{"num_hidden_layers": 9, "hidden_size": 64, "num_attention_heads": 2, "num_key_value_heads": 2, "head_dim": 32, "intermediate_size": 192, "vocab_size": 2048, "hidden_act": "geglu", "norm": "rmsnorm", "norm_place": "peri", "norm_eps": 1e-05, "positions": "learned", "qk_norm": false, "attn_scale": 0.177, "bias": "none", "tie_word_embeddings": true, "parallel_block": false, "extras": ["capped logits"], "init": "uniform", "init_std_qkv": 0.101, "init_std_o": 0.0237, "init_std_up": 0.101, "init_std_down": 0.0137, "optimizer": "soap_variant", "learning_rate": 0.00402, "lr_mult_qkv": 0.4, "lr_mult_up": 0.633, "beta1": 0.95, "beta2": 0.95, "lr_head": 0.0156, "max_grad_norm": 1.0, "warmup_steps": 200, "schedule": "wsd", "decay_fraction": 0.642, "decay_shape": "linear", "final_lr_fraction": 0.0, "batch_tokens": 16384, "max_seq_len": 1024, "doc_mask": false, "train_tokens": 96210000, "max_steps": 5873, "dataset": "wikipedia_en"}
Each number is 128 + 32 x the weight over the matrix's rms, rounded and kept within 0 to 255. Layers, rows and columns count from 0.

# layer 2 attention query, 64x64, rms 0.102, rows 20-63, columns 0-31
[[110 127 106 121 109 110 112 147 106 128 113 171 117 182  97 148  68 122 160 163 148 134 188 187  91 181 161 115 159 107 107 119]
 [180 174 119 118 127  74 119 115 148 128 111 124 121 134 102 134  66 142 175 175 125  40 110 150 129 122 128 130  93 111 124 122]
 [184 131 125 118 153  82 132 149 165  64 146 118  78 137 172  90  87 154  80 180  93 136 158 151 139 114  47 118 106 163 183 144]
 [119 102  96  68 127  64  73 113 159 108 122 206 124 169 184 136 164 128 152 125 186  48 150 139  94 182 135 115 112 110 185 172]
 [ 79  86 184  54 124  86 108 126 133 114 134 212 141 158 133 166 137 115 170 130 185 160 138 164 151 128 131 128  97 158 103  90]
 [ 87 103 155  94 111 108  95 132  69 156 128  83 148 176 134 150 110  72 131  95 116 177 116 170 110  99  93  98 143 139 102 115]
 [152  42 107 190 106 139 149 136 160 103 113 168 127  98 113 132 196 107 101  67  62 131 163  81 154 160 116 158 227  85 118  54]
 [ 98 140  84  90  76 123 186 136 148 172 140 190  95 135  68 183  90 194 125 155 229 133 102 140  63 127 161 187 181 144 127 104]
 [124  63  40 134 184 163 114  99  74 181 129 141 157 162 126  90 111 169 100 140 160 126 100 140 103 119 121 177 140  91 129 118]
 [112 153 126  88 117 139  66 135 143 155  89  96 136 177 133 109 136 141 117 129 173 118  93 102  82 111  96  65 149 206 107 167]
 [ 99 120 112 139 124 157 174 101 186 140 150 171 190  89 128 141 173  85  93  68 123 189 175 158 102 139  77 219 130 151 204  54]
 [148 104 116 205 100 114 132 122 133 130 178 112 156 102 119 119  88 123 141 112  12  97 157 138 141 163 156 192  77 200 164 100]
 [ 83 135 124 108 159 127 129 139  96 127 145 166 134 117 108 131 148 122 135 141 121 182 123 119 129 175 119 113 126 126 144 106]
 [ 79 117 106 115 136 156 111  81 127 102 120 113 117 168 128 122 132  95 110 136 142 162 126 134 135 140 142 119 115 138 145 104]
 [ 91 143 155 133 153 141 145 114 117 128 112 143 139 143 132 140 150 150 151 153 168 203 133  98 128 190  95 132 123  99 130 115]
 [187 146  94 136 147 130 132  77 136 107 118 100  92 103 128 115 110 144 120 157  90 148 102  68 131 107 125 127 122 104 103 112]
 [141 108  95 110 128 143 160 128 155 133  81 148 117 113 122 177 105 138 132 154 139 115 103 118 108 152 107 126 138 114 198  96]
 [102 102 125 145 172 123 132  67 108 144 154 128 117 106 134 120 150  71 157 133 177  88 100  55 122 109 158 145 126 130 106 135]
 [136 136 115 103 124 122 100 215 161 104 120 122 115 157 140 117 124 120 104 155  81  98 103 141 155  81 126 127  98 156 160 109]
 [142 146 152 137 138 115 186 112 108 105 132 125 127 132 122  86 109 147 146 130 163 171 127 140 159 112 152 125 122 112  82 198]
 [123 109  89 176 153 117  99 102 118 137 137 101 128 139 116 100 111  88 121 130 116  88 174  91 134 139 125 149 105 136 170 164]
 [180 131 167 171 106 121 142 128 154 126 110  95 101 103 112 108 117 138  98 125  40 156 136 139 116  48 136 109 114 141 117 147]
 [125 117 126 130 124 101 139 125 154 141  90 173 115 109 130 117  83 137 160 146 157 102 146 144 154 115 170 160  97 114  85 199]
 [175 134 164 140 155 103 117 138 151 113 100 150 118 117 115 146 117 176  95 116 153 108 113 106 129 112 131 121 100 114 133 130]
 [141 152 118  72 121 106 118 133  94 113 112 108  80 107 119 104 104 130 148 125  99 105 119 156 153  61 166 156 117  90 116 154]
 [125 181 172 174 148 158 131 183 143 145 117 132 160  88 123 125 122 100 121 143 122 145 108 167 146 159  80 105 153 113 131 142]
 [147 126 125 141 102 150 131 138 171 103  93  85 111  85 110 166 168 148 101 125  95 131 123  86  94 163  96 106 129 143 136 131]
 [135 170 140 127 169 108 157 110 113 133  86 167 122 105 127 112  81  97 116 119 156 154 147 119 172 132 102 108 138  99 125 159]
 [ 94 119 150 117 142 130 119 160 127 103 157 140 145 179 120 133 123 147 144  93 134 125  94 156 133 145  96 152  99 138 113 105]
 [ 79 179 174 131 170 138 145 232 141 143 163 164 109 159 122 116 100 154 144 129 174 114 119 204 156 124 156 103 116 123 134 174]
 [ 88  87 123 113 137 118 116 148 147 118 107 116 125 103 111 170 105 169 122 129 164 145  84  99 149 154  68  86 179 156 127  56]
 [114 124 104 109 144 111 141 162 126 112 128 193 118 173 122 162 109 110 138 102 186 147  90 156  93 173 104 137 122 113 129  92]
 [166 172 150 150 151 126 147 112  97 111 118 155 123 135 122 139 115 129 117 153 102 109 146 100 126 103 156 118 111 106  94 162]
 [ 92 135  72  73 130 133 104  87  99 124 161 154 120  79 125 138 138 111 138 150 141 128  95 122 162 125  73 134 146 148 121  58]
 [127 122 114 126 153  98 108 198 148 134 103 112 136 161 139  96  94 153 114 160 156 188 101 130 130 137 109 145 112 113 154 119]
 [105  45  73  93 152 137  93 151 124 111 162 191  87 124 111 158  79 130 170 155 185 163 104 148 137 171 121 135 171 125 102 100]
 [112  74 115 119 130 159 152 122 149  99 109 123 170 140 127 154 147 102 157  96 150 128 136 113 113 174 102  91 150 135 111  84]
 [140 183 138 165 165 105 142  61 109 134 121 190 163 138 143 126 111 138 113 130 133 152 197 121 148 149 138 135  99  90 117 171]
 [137 181 159 128 114 134 134 159 123 161 170 144 119 169 137 130 128 168 118 119 128 107 123 174 143 135 137 136 128 136 116 176]
 [147 119 116 133  95 128 122 166 141 138 139 107 120 148 124 140 136 125  78 149 110 113 132 113 122 105 118 116 138 110 153  57]
 [140 179 102 137 121 130 128  93 145 129  94  95 154 167 124 100 148 114 106 125  99 130 147  71  85 110 120 124 116 101 131 118]
 [102 135 142 176 115 137 110 178 119 161 167  99 153  84  89 130 166 127 117 160 139 149 113 140 142 116 162 134  88 126 154 134]
 [142 153 133 132 157 132 116  89 121 109 147 119 140 163 116 124 162 117 144 115 162  88 141 126 144 136 164 134 121 157  99 213]
 [109 105  90 120  80 143 113 196 134 124 109  86 102 131 107 124 167 147 124 133 111  97 124 131 105 112 119 146 141 181 144  59]]
# layer 2 attention key, 64x64, rms 0.0923, rows 20-63, columns 0-31
[[175 126 101 133 109  88  84 108 113 119 135  60  79  71  94 121 131 167 101 173 150 152  48 140  85 124  94 134 145  84 131 104]
 [164 139 163 145 149 144 121 193 132 133 147 123 129 104  62 101  87 114 152 104  95  88  61 149 104  84 105  78 163  53 123 168]
 [172  96  44 159  64 140 135 100 165 128 178 176  85 133 119 111  52 134 166 129 104  83  67 134  92  84  79 104 234 172 112  75]
 [ 65 160  99 174 155  82  96  60  37  93 103 116  91 148  64 118  97 121 101  88 140 117 151  69  56 101 139 142 176  86 161 138]
 [157 107 144 183 185 175  61 137 165 146 150  62 176 103 118 147 209 150 100 113 116 121 140 117  45 163 128 202 197 147 142 125]
 [144  97 142 169 125  98  84  88 119  63 108  82 124 160 115 172 119 111 123 140 164 131 147  95  95 121 176 117 117 161  82 107]
 [173 158  88  62 102 150 161  10 198 141 140 167 149  90 133 102 134 122 148 136  82 145 190  78  93 142 123 156  90 168  57  85]
 [111 141 104 141 170 145 105 117  95 187 116  57 164 134 133 147  60 141 174 134 130 133  93  50 116 128 153 138 121  93 180 178]
 [131 156  70 133 106  96  92  60  69  91  96 137  75 156 112 140 107  99 187 103 146 133 143 120 155  85 144 127  79 137  94 154]
 [ 75 145 122 160 189 124 103 105  81 133 135 174 173 158  97 128 168 100 105 152 129 161  47 124 152 119 101 124 156 139 132  83]
 [186 103 120 111 107 172 146   0 153 131  77  88  92 140 121 169 123 120 142 133 119 115 141  51 125 151 178  96 136 130 130 178]
 [144 152  80 122 166 125  95  83  99 190  93 100  81  67  79 131 141 132 149 111 185 138  85  82 108 215 120  38 132  93 134 168]
 [112 130 157 148 113 119  99 221  97 150 124 108 123 158 126 111 121 138 119 144 142  98 113 176 146 129 126 127 109 138 147 151]
 [117 124 119 160 150 104 142  92 102 145 103 121 129 149 143 142 125 143 156 116 149 108 160  83 108  80 166 138 119 116 127 188]
 [113 146 167 154 166 101 135 254  97 124 143 123 166 124 109 105 100  99 118 160 135 130 113 160 132 110 131 126 135 145 123 141]
 [133 158 218 134 126  81 144  67 170 160 162 136 139 116 109 128 152  93 149 126 122 109 164 118 113 139 148 115 142 125 126 182]
 [145 152 100 140 137 141 111   6 117 138  95 152 126  95 146 151 125 118 150 164  69 155 142  75 133 147 159 145 151 117  93 107]
 [115 160 170 108 167 149 162 159 116  96 136 167 148 172 133 120 119 167 140  75 157 162 123 191 166 108 138 104  90 107  96 185]
 [156  62  89 117  87 118 109  24 151 134 128 111  80 107 135 130 139 181 119 100 122 122 148  71  83 130 103 117 175 156 135  96]
 [ 99 132 179 139 124 136  95 255 130 151 169 135 138 112 101  96 132 129 155 158 131 102 122 205 154 142 117 111 134 125 155 146]
 [ 99 155 203 123 162 152 169 136 172 119 124 164 125 161 133 115 149 181 142 106 123 168 137 182 160  91 157 142 149 132 112 169]
 [115 113  68 136 105 116  94 135 122 127 154  96  93 133 127 119 115  96 130 141 118  72 130  85 172 157 160 117 137 118 179  82]
 [113 140 186 114 148 154 175 255 109 118 154 108 112 107 134 124 131 142  95 112 114 137 125 215 158 161 105 141 106 111 189 111]
 [165 104  94 109 110 176 154 131 144 168  89 185 148 112 157 133 151 103 171  97  96  93 102 140 136 154 179 115 116 136 115 141]
 [128  84 143 158 105 128 141 187 118 141 135  80  98 133 135 153 124 143 102 104 137 167 115 119  97 142 142 102  90 168 138 108]
 [113 105 117 130  98  91 109 235 166  92 144 109 162 122 127 118 154 128 135 135 102 125 123 147 105 159  84 141 114 168 164  70]
 [131 125 126 151 123 138 129  33 110 162  96 148 137 133 144 163 114  81 157 143 128 138 137  55  98 161 151 112 122 138 115 121]
 [141 137 175 153 142 125 121 238 153 152 133  91 163 102 118 108 159 152 131 152 150 123 139 200 124 110 161 150 132 142 132 150]
 [112  90  97 115 114 108 118  45 112 125 118 131 134 146 107 166 139 134 126 149 130 109 119  85  75 114 122  92 179 146  88 115]
 [119 111  95 114 135 136 102 255 175 109 138 101 156 132 102 145 132 182 124 127 136 143  98 188 107 124  74 130 124 172 181  46]
 [171 142  90 133 138 101  94  18 132 139  97 121 126 126 155 154 139 105 159 155 111 149 151  25  87 149 124 130 121 114 113 101]
 [108  74  99 119  88 124 101  69 158 141 111 172 202 164 144 178 131 162  98 135 157  74 120 113 111 133  93  93 127 140  97 116]
 [111 149 145 144 126  98 128 236 171 156 174 159 115 129 125  81 165 160 137  97 170 125 123 212 143 149 120 129 100 173 144 168]
 [173  96 105 149 142 120 147   0 107 127  89 128 108 138 139 151 137 141 158 145 111 129 160  37  92 141 175 108 103 106  96 159]
 [151  80 101 153 116 171 130  58 109  95  91 140 143 116 113 192 140 124 146 115  91 103 121  92  87 138 124 136 131 110 107  98]
 [136 136  95 138 121 126 144   0 106 134  73 108 162 142 130 129 122 142 123 102 104  93 153  49 104 142 107 109 129 116 132  91]
 [127 152  88 129 143 143 102   0  98 148 123 115 108 110 142 122 119 143 150 166 118 115 132  82 132  98 175 161 108 119  95 117]
 [113 180 183 124 104 158 132 239 146 145 143 120 134 144 118 100 162 118 124 122 143 120 118 236 152 125 158 129 116 125 151 185]
 [ 89  94 150 118 129 129 140 255 147 123 144 108 164 138 139  90 107 107 148 146 139 140 119 196 119 113  72 130 136 114 194  91]
 [144 125  65 150 125 108 146   0 129 160  83 145 137  96 108 129 102 122 174 104 128 120 108  61 118 145 126 137 138 126 136 132]
 [178 121 130 143 148 119 151  43 157 154 130 145 119 127 131 158 101 113 129 116 156  81 169 109 137 117 171 111 137 123  89 163]
 [106 124 130 128 162 148  93 217 115 131  92 132 107 179 133 118 141 123 153 119 136 131 130 169 109 168  58 134 133 132 121  78]
 [102 131 187 121 109 123 131 222 149 144 153 148 136 156 153 122 131 163 117 119 176 143 148 209  89 122 130 121 131 109 129 134]
 [157  97  76 154 145 147 118   0 139 132  82 131 116 138 153 171  94 114 148 129 127 120 126  45  96 136 133 128 154  96  99  85]]
# layer 2 attention value, 64x64, rms 0.0763, rows 0-55, columns 0-31
[[119 112 172  95 137 145 149 113 123  82 101 162 110 162 124  70 168 161 141 100  43  93 112 117 127 116  75 122 144 153 168 138]
 [ 96 175 128 106 155 132 148 118 114 117 116 157  78 181  73  65 140 127 138 186 121 150 149 112 176 145 163  96 189 113 155 141]
 [ 99 106 164 162 166 181 119 103 139 149 139  89 163  73 134 138  97 108 108 152  86 114 107 115 122 166  91 164  85 139 143 187]
 [115 164 163 158 125 109 175 146  65 137 104 108 135 109 149 113 145 141 161 113 159 156 106 141 122 143 130 120 185 111 116  91]
 [118  79 155 178 107 104  93 114 158 193 154 116 158  92 153  89 138 184 192 137 186 180 128 117 119 131 106 142 145  67 169 155]
 [104 170  91 118  74 109 161  96 125 121 136 110  91 142 147 153 140 132  94 109 112 169 132  93 105 137 132  99 154 111  87  67]
 [ 79 138 112 119 133 117 118 124 155 103 146 129 112 102 128 134 120 150 101 172 137  79 158 116 180 107  61 140  85 124 120 144]
 [ 90 122 179 143 110 103 160 116 126 135 164 120 154  95 101 119 149 129  98 163 155 149 125 103 120 131 109 119 128 132  87 104]
 [ 93  83 128 172 146 114 108 135  69 155 141 102 217 140  93 131  54 145 151 120 133  97 118 160 124 135  82  95 125 133 133 145]
 [189 136 120 163  89  67  84 115 147 123 163 119 125  98 208  84  81 111  79  98  77  92 200 110 183  54 142 145 121 139 165 134]
 [173 113  97  99 169  73 112 137 116 145  98  96 128 123  98 188 121 162 120  92 107 180 132 137 186 141  87 171 119 119 111 145]
 [138 138 123 125  83 147 111 102 128 166 138 109 158 111 153  77  95  94  84  79 125 102 106 135 136 110 130 169  60  62 101 125]
 [166  99 119 164  87 105 122 102  90  41 111 146  95 104 157 195 142 118  94 187 156  89 133 116  97 118 143 146 125 159 132 140]
 [142 122  94 166 138 118 140 153 156 125 115 152 170 128 135 147 139 164 120 188  98 140 112 170 106 153 133 150 165 156  82 211]
 [215 129 116 123 139 101 127 121 182 183 131 139 170 131 130 157 158  91 148 164 132 152 122 128 122 117  94  47  92  85  86 201]
 [ 76  89 107 135 179 173 117 136 161 162 143 138  89  98  85 136 109 156 132 151 161 144 116 157 123 145 117  60 147  83 107 146]
 [147 219 113 129 121  91 127 128 132  63 107 136 108 187 150  59 164 148 145 135 150 101 135 102 128 123 206 125 146 121 110 137]
 [141 140 154 110 126 133 142 123 191 139 123 113 130 120 154  62 129 123  98 124 127 138 122 152 130 101  63 163  89 140 188 160]
 [113 129  99 204  77 152 124 146 162 162  80 121 175 132 143 106 129 144 148 173  75 153 103 131  90 150 145 169 135 144 139 104]
 [166 123 113 126 122 152 138 141 140 118 106 120  85  96 118 117 149 158 145 150 191  91  92 138 133 101 121 121 157 115 134  79]
 [199 140 166 163 165 169 107 115 154  64  98 177 110 107 166 138 117 135 125 144  84  86 163 106 168 144  91  83 169 157 128 148]
 [139 164 125 120 118 211  89 152 103  28 139 152 107 173  79 125 180  91 134 100  82  89 162 126 142 182 151 139 136 122  67 178]
 [197  66 167 137 140 128  85 147 141 129 111 126 155 146 121 118 145 127 122 135 123  78 163 146 143 132 140  82  59 149 108 187]
 [153 104 134  45 122 134  50 147 170 151  80  87 188 124 114  88 100  81 105 100 151 121 148 140 105 159 117 139  84 132 119 124]
 [144 113 139 129 111 143 100 146 138 111 104 120 101  78 114  90 133  95 115  81 113 145  98 117  36 155 130 119 193 118 121 209]
 [173 139  91 152  65 110 143 161  83 131 127  80 156 155  84 160 161  67  54  97 122 136 138 129 103 130 121 152 155 179  89 135]
 [166 109 165  83 110 136 101 101  84 124 158  87 105 137 115 104 153 108 148 137  66  92 149 133  65  70 151 170 192  99  91  92]
 [ 83 120 135 127 196 131 117 120 160 180 141 121 187  96 141 122 196 109  93  87 186 152 175 121 104 143 123 112 157  91 119  86]
 [133  89 154 179 129  90 170  99 100  87  90 108 153 139 121 143  76 131 140 205 151 146 102 163 143 111 172 139 191 108 162 124]
 [188 107 138 108 172  69  89 102 118  91 178 137 157 136 185 110 127 132 143 154 138 141 131 150 117 180  96 179 105 164 112 133]
 [132 119  94 142 111 117 127 122 113 146 118  94 127  97 112 152 163 140 127 128  91 137 118 113 100  84  74  77 150 121 149 113]
 [ 90 111 149 124 187 101 126 147  89 149 138 144 147  75 162 141  77 150 133  87 117 185 101 111 134 152 121 166  69 104 152  94]
 [109  65 159 124 141  79 110 150 145 155  93 171 158  80 119 180 100 134 147 131 138 193 133 129  71 192  69 192 158 150 188 112]
 [172 161 129 153  94  95 103 103 131 144 156  38  67 108 129  80 118 190 149 120  98 121 180 138 170  97 161  80  81 163 108 155]
 [114 135  90 127  92 163 116 133  86 113 181  88 134 198 169  81  93 135 167 192 116  83 162 130  86 135  74 156 148 113 158 145]
 [131 114 128 112 131 105  88 154 140 101 131 158 120 113 104 111 147 205 125 154 150 174 138 151 138 172 116 155 100 188 154 107]
 [165 110  81  58 138 108 129 127 106 110  97  96 184  59 186 181  84 185 126 127 211 150 170 117  67 161 113 154 161 145 114 139]
 [129 181 137 153 182 182 181  96 141 135 121 142 113 173 122 118 121 168 133 132 114 102  97 145 173 159 102 123 130 108  85 189]
 [115 127 116 102 130 154 117  71 126 153 136 161 200 170 102 130 149 151 111 142 158 128 102 113 107 137  90 145 124 108 125 108]
 [ 79 123 109 205 153  99 141 121 198 124 105 198 133 179 181 149 129 118 110  93 109 168 115 131 151 190 127 181 117  65  91 104]
 [117 127  93 123 161 118 102 125 147  69 148 112 148 186 150 114 122 148 125 111 144 123  95  87 176 125  71  88 144 174 165 144]
 [120 141 142 136 128 147  67 118 129  95 111 101 120 154 118 164 107 158  98 142 145 108 167 110 112 121 118 128 142 109  90 121]
 [149 155  86 121  55 181 129 122  99 140 111  77 186  95 174 108  60  53 127 196 157 164 122 116  99 120 136 153 182 133 138 146]
 [120 176 122 116 103 143  84 142 114 139 120 165 123 191 165 142 130 135 115 121 184 144 169 133  86 141 110 131 130 142 129 177]
 [209  91  59 155 101 109 146 110 102 153 111 167  99  57 187 137 100  49 127 153  85 152  81  97 119 122 140 102 112 122 167  92]
 [ 72 110 122 148 131 181 120 134 134 141  86 151 134 152 106 112  93  81 130 130 183  84 107 144  53 128 138 173  98 134 130 120]
 [156 139 150  29 114 145 182 104 110 209 204 122 135 145 164 131  80 176 172  81 151  92 140 112  92 138 103 139 126 105 131 164]
 [161 170 122  97 129 130 174 142 113 144 132 117 120 143 121  78  81 164 194  99  83 198 190  76 119  66 144  94 149 137 135 124]
 [152 143 153 210  57 165  92 118 116  83 155  60  98 156 110  47 165 158 146 162  76 175 137 132 148  82  98 162  69 146 159 165]
 [110 170 144 104 194 180 127 128 130  89 129 104 176 152 140 152 150 138 122 165 135 143 113 130 175  75 107  58 105  99 140 142]
 [152 172  94  95 131 134 112 128 121  93  89 113 118 108 197  95  75 181 154 130 193 129 133 102 125 220  18 132  89 133  90 102]
 [ 94 121 135  93 108  86 131  64 143 137 134 158 162 106  99 149 103 130 124 142 171  79 145 142 152 189 143 149 122 175 185 140]
 [128 151 165 110 129  88 130 180 129 134 174 123 160 142 163 110 145 110 108 143 139 128 124 156 151 104 130 135 113 126 138 152]
 [133 105 159 183 247  89 155 122 198  82 130 116 195 216 170 134 117 113 133 106 119 116 201 136 187 123 159 137 105 127  97 126]
 [174 130 124 181  81  92  88 111 123 103 125 117 105  73 129 137 140  91 110 144  89 146 172  97 139  81 130 130 143  99 176 129]
 [203 112 156 170 147 161 156 123 118 159  71 168 122 129 125 157  90 136 179 164 161 166  71 137 147 102 140 144 124 146 194  76]]
# layer 2 attention output (transposed), 64x64, rms 0.142, rows 0-55, columns 0-31
[[127  91 174 121 116 110 138 122 164  62  73 162 131 116 115  76 150 168 199 121  98 101 116 118 120 130  85 121 151 124 139 117]
 [114 113 129 114 113 182 120 119  99 120  88 123 103 150 128 108 117 120 137 106 145 110 101 125 185  92 139  79 176  93 114 129]
 [147 140 172 160 162 197 116 125  83 138 111 113 109 106 140 155 159 125  84 160 105  65 147 129 126  85 108 142 126 113 121 153]
 [ 88 133 136 118 134  73 168 135  92 147 113 135 121 100 131 107 134 151 162 103 112 181 175 140 128 115 161 130 174 134 115  68]
 [102 102 156 102 121  77  85 126 127 185 169 110 198 103 171 121 147 185 158 196 164 149 172 108 137 139 117 124 110  98 155 135]
 [ 58 143 110 141 105  96 137 110 157 187 161 124 124 147  98 151 130  73 109 127 134 161 107 130  85 156 160 120 161 180  82  83]
 [109 135 111 145 143 132  85 124 162 100 131 142 101  72  99 114  84 161 118 157 125  67 119 130 162  73  97  98 128 154 122 126]
 [130 110 174 171 141  89 179 131 157 144 156 124 140 129 102 125 131 173 154 110 116 124 122 117 133 146  98 140 136 116 114 119]
 [ 90  88 135 159 164 134 100 114  68 104 128 133 201 156 105 118  95 137  77 102 126 102 168 153 112 141 112 111 148  59 175 139]
 [151 129 102 168 111 113  88 131 181 180 132 120 131 121 152  89  85 152  86 120 119  70 201 153 137 146 124 132  89  71 155 168]
 [115 125 120  97  80 104 150 132 143 149 115 123 134 167 130 170 128 131  98 120 101 142 132 126 191 129 127 153 120 106 102 151]
 [110 143 109 157 129 159 118 119 142 160 126  86 180 102 149  94  82 141 108  65 154 115  98 112 167 122  87 123  62 119 114 128]
 [159 117  83 173 142  78 123 136 121  29 166 149  68 115 160 192 111 188 116 151 126  79 137 121 119 113 148 168 105 149 106 117]
 [136 120  92 151 124 136 118 145 141 120 103 159 160 124  92 121 170 124 107 203 163 125  82 102 133 169 150  75 208  97 105 185]
 [152  86 135  98 154 108 138 130 138 147 144 145 181 127 141 151 160 115 144  78  98 158 129 122 114 100  83  60  79 106 115 179]
 [118 112 122 142 194 144  81 141 156 169 164 102 138 108 145 166 122 108 147 111 167 157 126 104 112 132 154 125 163  97  96 151]
 [164 201 103 106  75  64 104 129 132  89 107 131 142 176 154  65 108 160 106 129 156 109 113 142 113  95 152 140 119 103 113 152]
 [117 117 120 120 127 156 120 134 144 132  92 150 101 170 162  87 125  93 136 122 155 141  99 137 107  81  81 185  96 114 170 151]
 [146 143  73 166  79 193 137 139 109 181 108 146 174 126 149  94 185 136 159 164  62  89  79 133 114 160 158 120 133 113 145 107]
 [143 103  92 124 150 139 114 135 174 149 150 115  82 105 147 131 116 140 166 147 163 160 124 125 136 128 159 156 164  63 139  97]
 [166 109 179 100  80 128 116 126  98 113 107 171 142  97 131 145  90 134 124 130 118  98 110 137 125 179 138 116 153 125 157 142]
 [157 184 134  79 124 144 168 140 150  79 164 143  94 157 112 104 129 128 143 110 129  72 138 101 150 176 147 133 155 131  77 121]
 [210 107 137 119 138 115 143 153 168 143 116 125  99 148 161 114 143 162 130 122 121  46 134  91 173 145 178 119 114 123 147 146]
 [138 114 129  46 144 161  82 129 165 154 104 113 152  99 122  72  85 108  99 120 123 152 105 118 124 108 105  85 105 117 160 115]
 [146 159 139 141  96 115 146 155  98 116 116 124 135 120 120 100 159 108 102 148 103 170 150  84  84 111 131 108 175 113 135 130]
 [169 171 104 166  89 119 138 149 143 131 118 123 131 151  63 162 115  89  66  81 147 179 167 106 123 114  99  94 140 133  91 113]
 [135  88 136 106 138  83 112 126 135 129 174  76 159 123  81 115 185 107 123 124  74 133 143 116 106 159 116 147 131  78 114 112]
 [137 169 130 132 159  85 106 129 174 191 101 103 109  99 119 104 165 106 119  81 182 163 139 120 142 123 140 125 129 130 131 114]
 [143 107 137 165 143 112 148 113 104 107 106 117 125 163 124 107 101 174 127 168 136 159 152 153 137 146 172 119 164  80 156 121]
 [160 127 120 103 161  63 144 115 140 123 172 188 168 125 133  99 107 140 158 148 122 141 113 147 120 176  76 167 110 120 141 145]
 [110  88  98 109 112 105  99 138 103 165 130 126  95 114 104 159 181 111  78 100 111 117 133 114  70 105 108  99 146 108 141 134]
 [105 121 178 141 168 107 142 125 103 148 131 115 162  80 170 137 116 120 129  90 110 159  80 133 148 120 120 169 121 131 120 113]
 [119 116 105 147  87 131  99 124  97  42 173 113 108  93 163  87 149  81 102  99  91  78  84 141 106 120 183  97  77 131 116 132]
 [141 109 155 148 184 120 150 126  91 170 126 203 255 161 151 186 150 129 124 140 157 108 130 126  21 144 118 141 134  74 122 133]
 [137  97 143 126 153 123 132 158 127 117  36 173 138  80  51 137 122 135  86  68 121 170 117 112 148 143 172 157  37  57 155  54]
 [ 73 118 113 167  59 127  96 141 107 160 121 135  69 105 158 159 155  77 107  71 128 110 113 169 123  75 169 167 164 109 111 110]
 [ 99  97 143 181  62 136 114 111 144 137 165 121  70 187 107 105 160 128  92  82  56 110  89 120  97 105 128 126  52 136 154 118]
 [135 119 162 100 100 104 147 116 132 106 109 126  98 113 122 147  97 113 162 108 141 148 198 130 158  94 173 136 107 130 102 203]
 [146 118 125 164 165  89 118 103 197 129  94 138  93  65 196  92  75  83 156 143  87 141 124  75 177  73 165 109 178 125 152 132]
 [145 116 163  50 109 144 151 106 143 120 148 134 127 100 145 167 143 138 151 104 150  80 168 151 130  43 129 134 165 145 135  87]
 [132 112  95 116 104  73 101 140 140 170  78 132  81 116 156 155  99 125 120 122 145 144 159 129 109 120 120 123 119 105  44 102]
 [179 106  94 114  85 132 149 116 131  92 114 145 134 114 175 118 121  69 124 104  95 133  69 124 109  63  66 149 128 174 143 143]
 [108 125 103  99 202 116 142 126 156 174 128 119  70  95  65  93  99 145 146 103 130 133  71  92 217 111 155 142  72  89 152 125]
 [120 138 150 179 149  94 145 136 129 125 116 115 124 129  97 109  80 142 125 154  97  79  57 118 171  66 179 115 100 126 108 157]
 [ 58 102  79  91  92 138  65  81 101 122 115  86 110 210  50  67 128 177 150  99 156  77 102 123 183 153 120 157 138 155  79 135]
 [154 198 118 155 103 113 133 136  63 117 127  99  96  93 183 127 110 202 121 130  87 198 157 116 181  81 112 107 124 132 136 134]
 [ 90 151 129 222 156 136 121 116 154 101  60 129 185 101 131 149 157 122 106 165 104 181 144 121 172 118 176 129 125 123 191  95]
 [123  83 122 212 129 149 109 127 161 126 104  56 173 188 147 168 189 117  79 100 180 139 108 132 123 198 139 161 142  92 162 127]
 [124 137 130  87 234 123 120 147 178 147  90 199 134 102 183 211  70 156 146 103 211 145  82 126 116 166 116 116 152 107 107  97]
 [154 172 149 164  69  65 127 157 187 176 128 104 165 150  46  89 151 182 154 146 105 139 177 103  85 146  97 120 168  80 106 123]
 [128  85 117  54 107 107 130 128 127 144  68 169 113 164 107 141  69 166 108 114  84 125 142 163  89   0 144 124 104 161 156 133]
 [137 136 127 163 102 157 135 123  69 125 160 105 128  64 126 151 201  88 172 198  41 138 116  97  82 154 180  79 153 122 120  97]
 [115  97 153 145 133 140 131 185 145 129 146 155 114 139 114 105 147  97 164 127 137 108 102 169 129 104 151 103 121 181 163 152]
 [173 228 127  93  99 197 198 121  88 177 123 140 134  74 134 124 174 165 120 110 108 130 144 160  88 149 113 151 130   0 135 172]
 [114 115 157  57 159 121 166 113 177 183 172 219 107 201 104  83  94 117 198 130 234 131  58 104 155 159 181 170 133 129  95 134]
 [ 61 158 122 106 148 138 118 111 185  98 193 129 187  88 151 139 131 152 192 102 110 143 142 137 136 171  81 172 141 114 104 127]]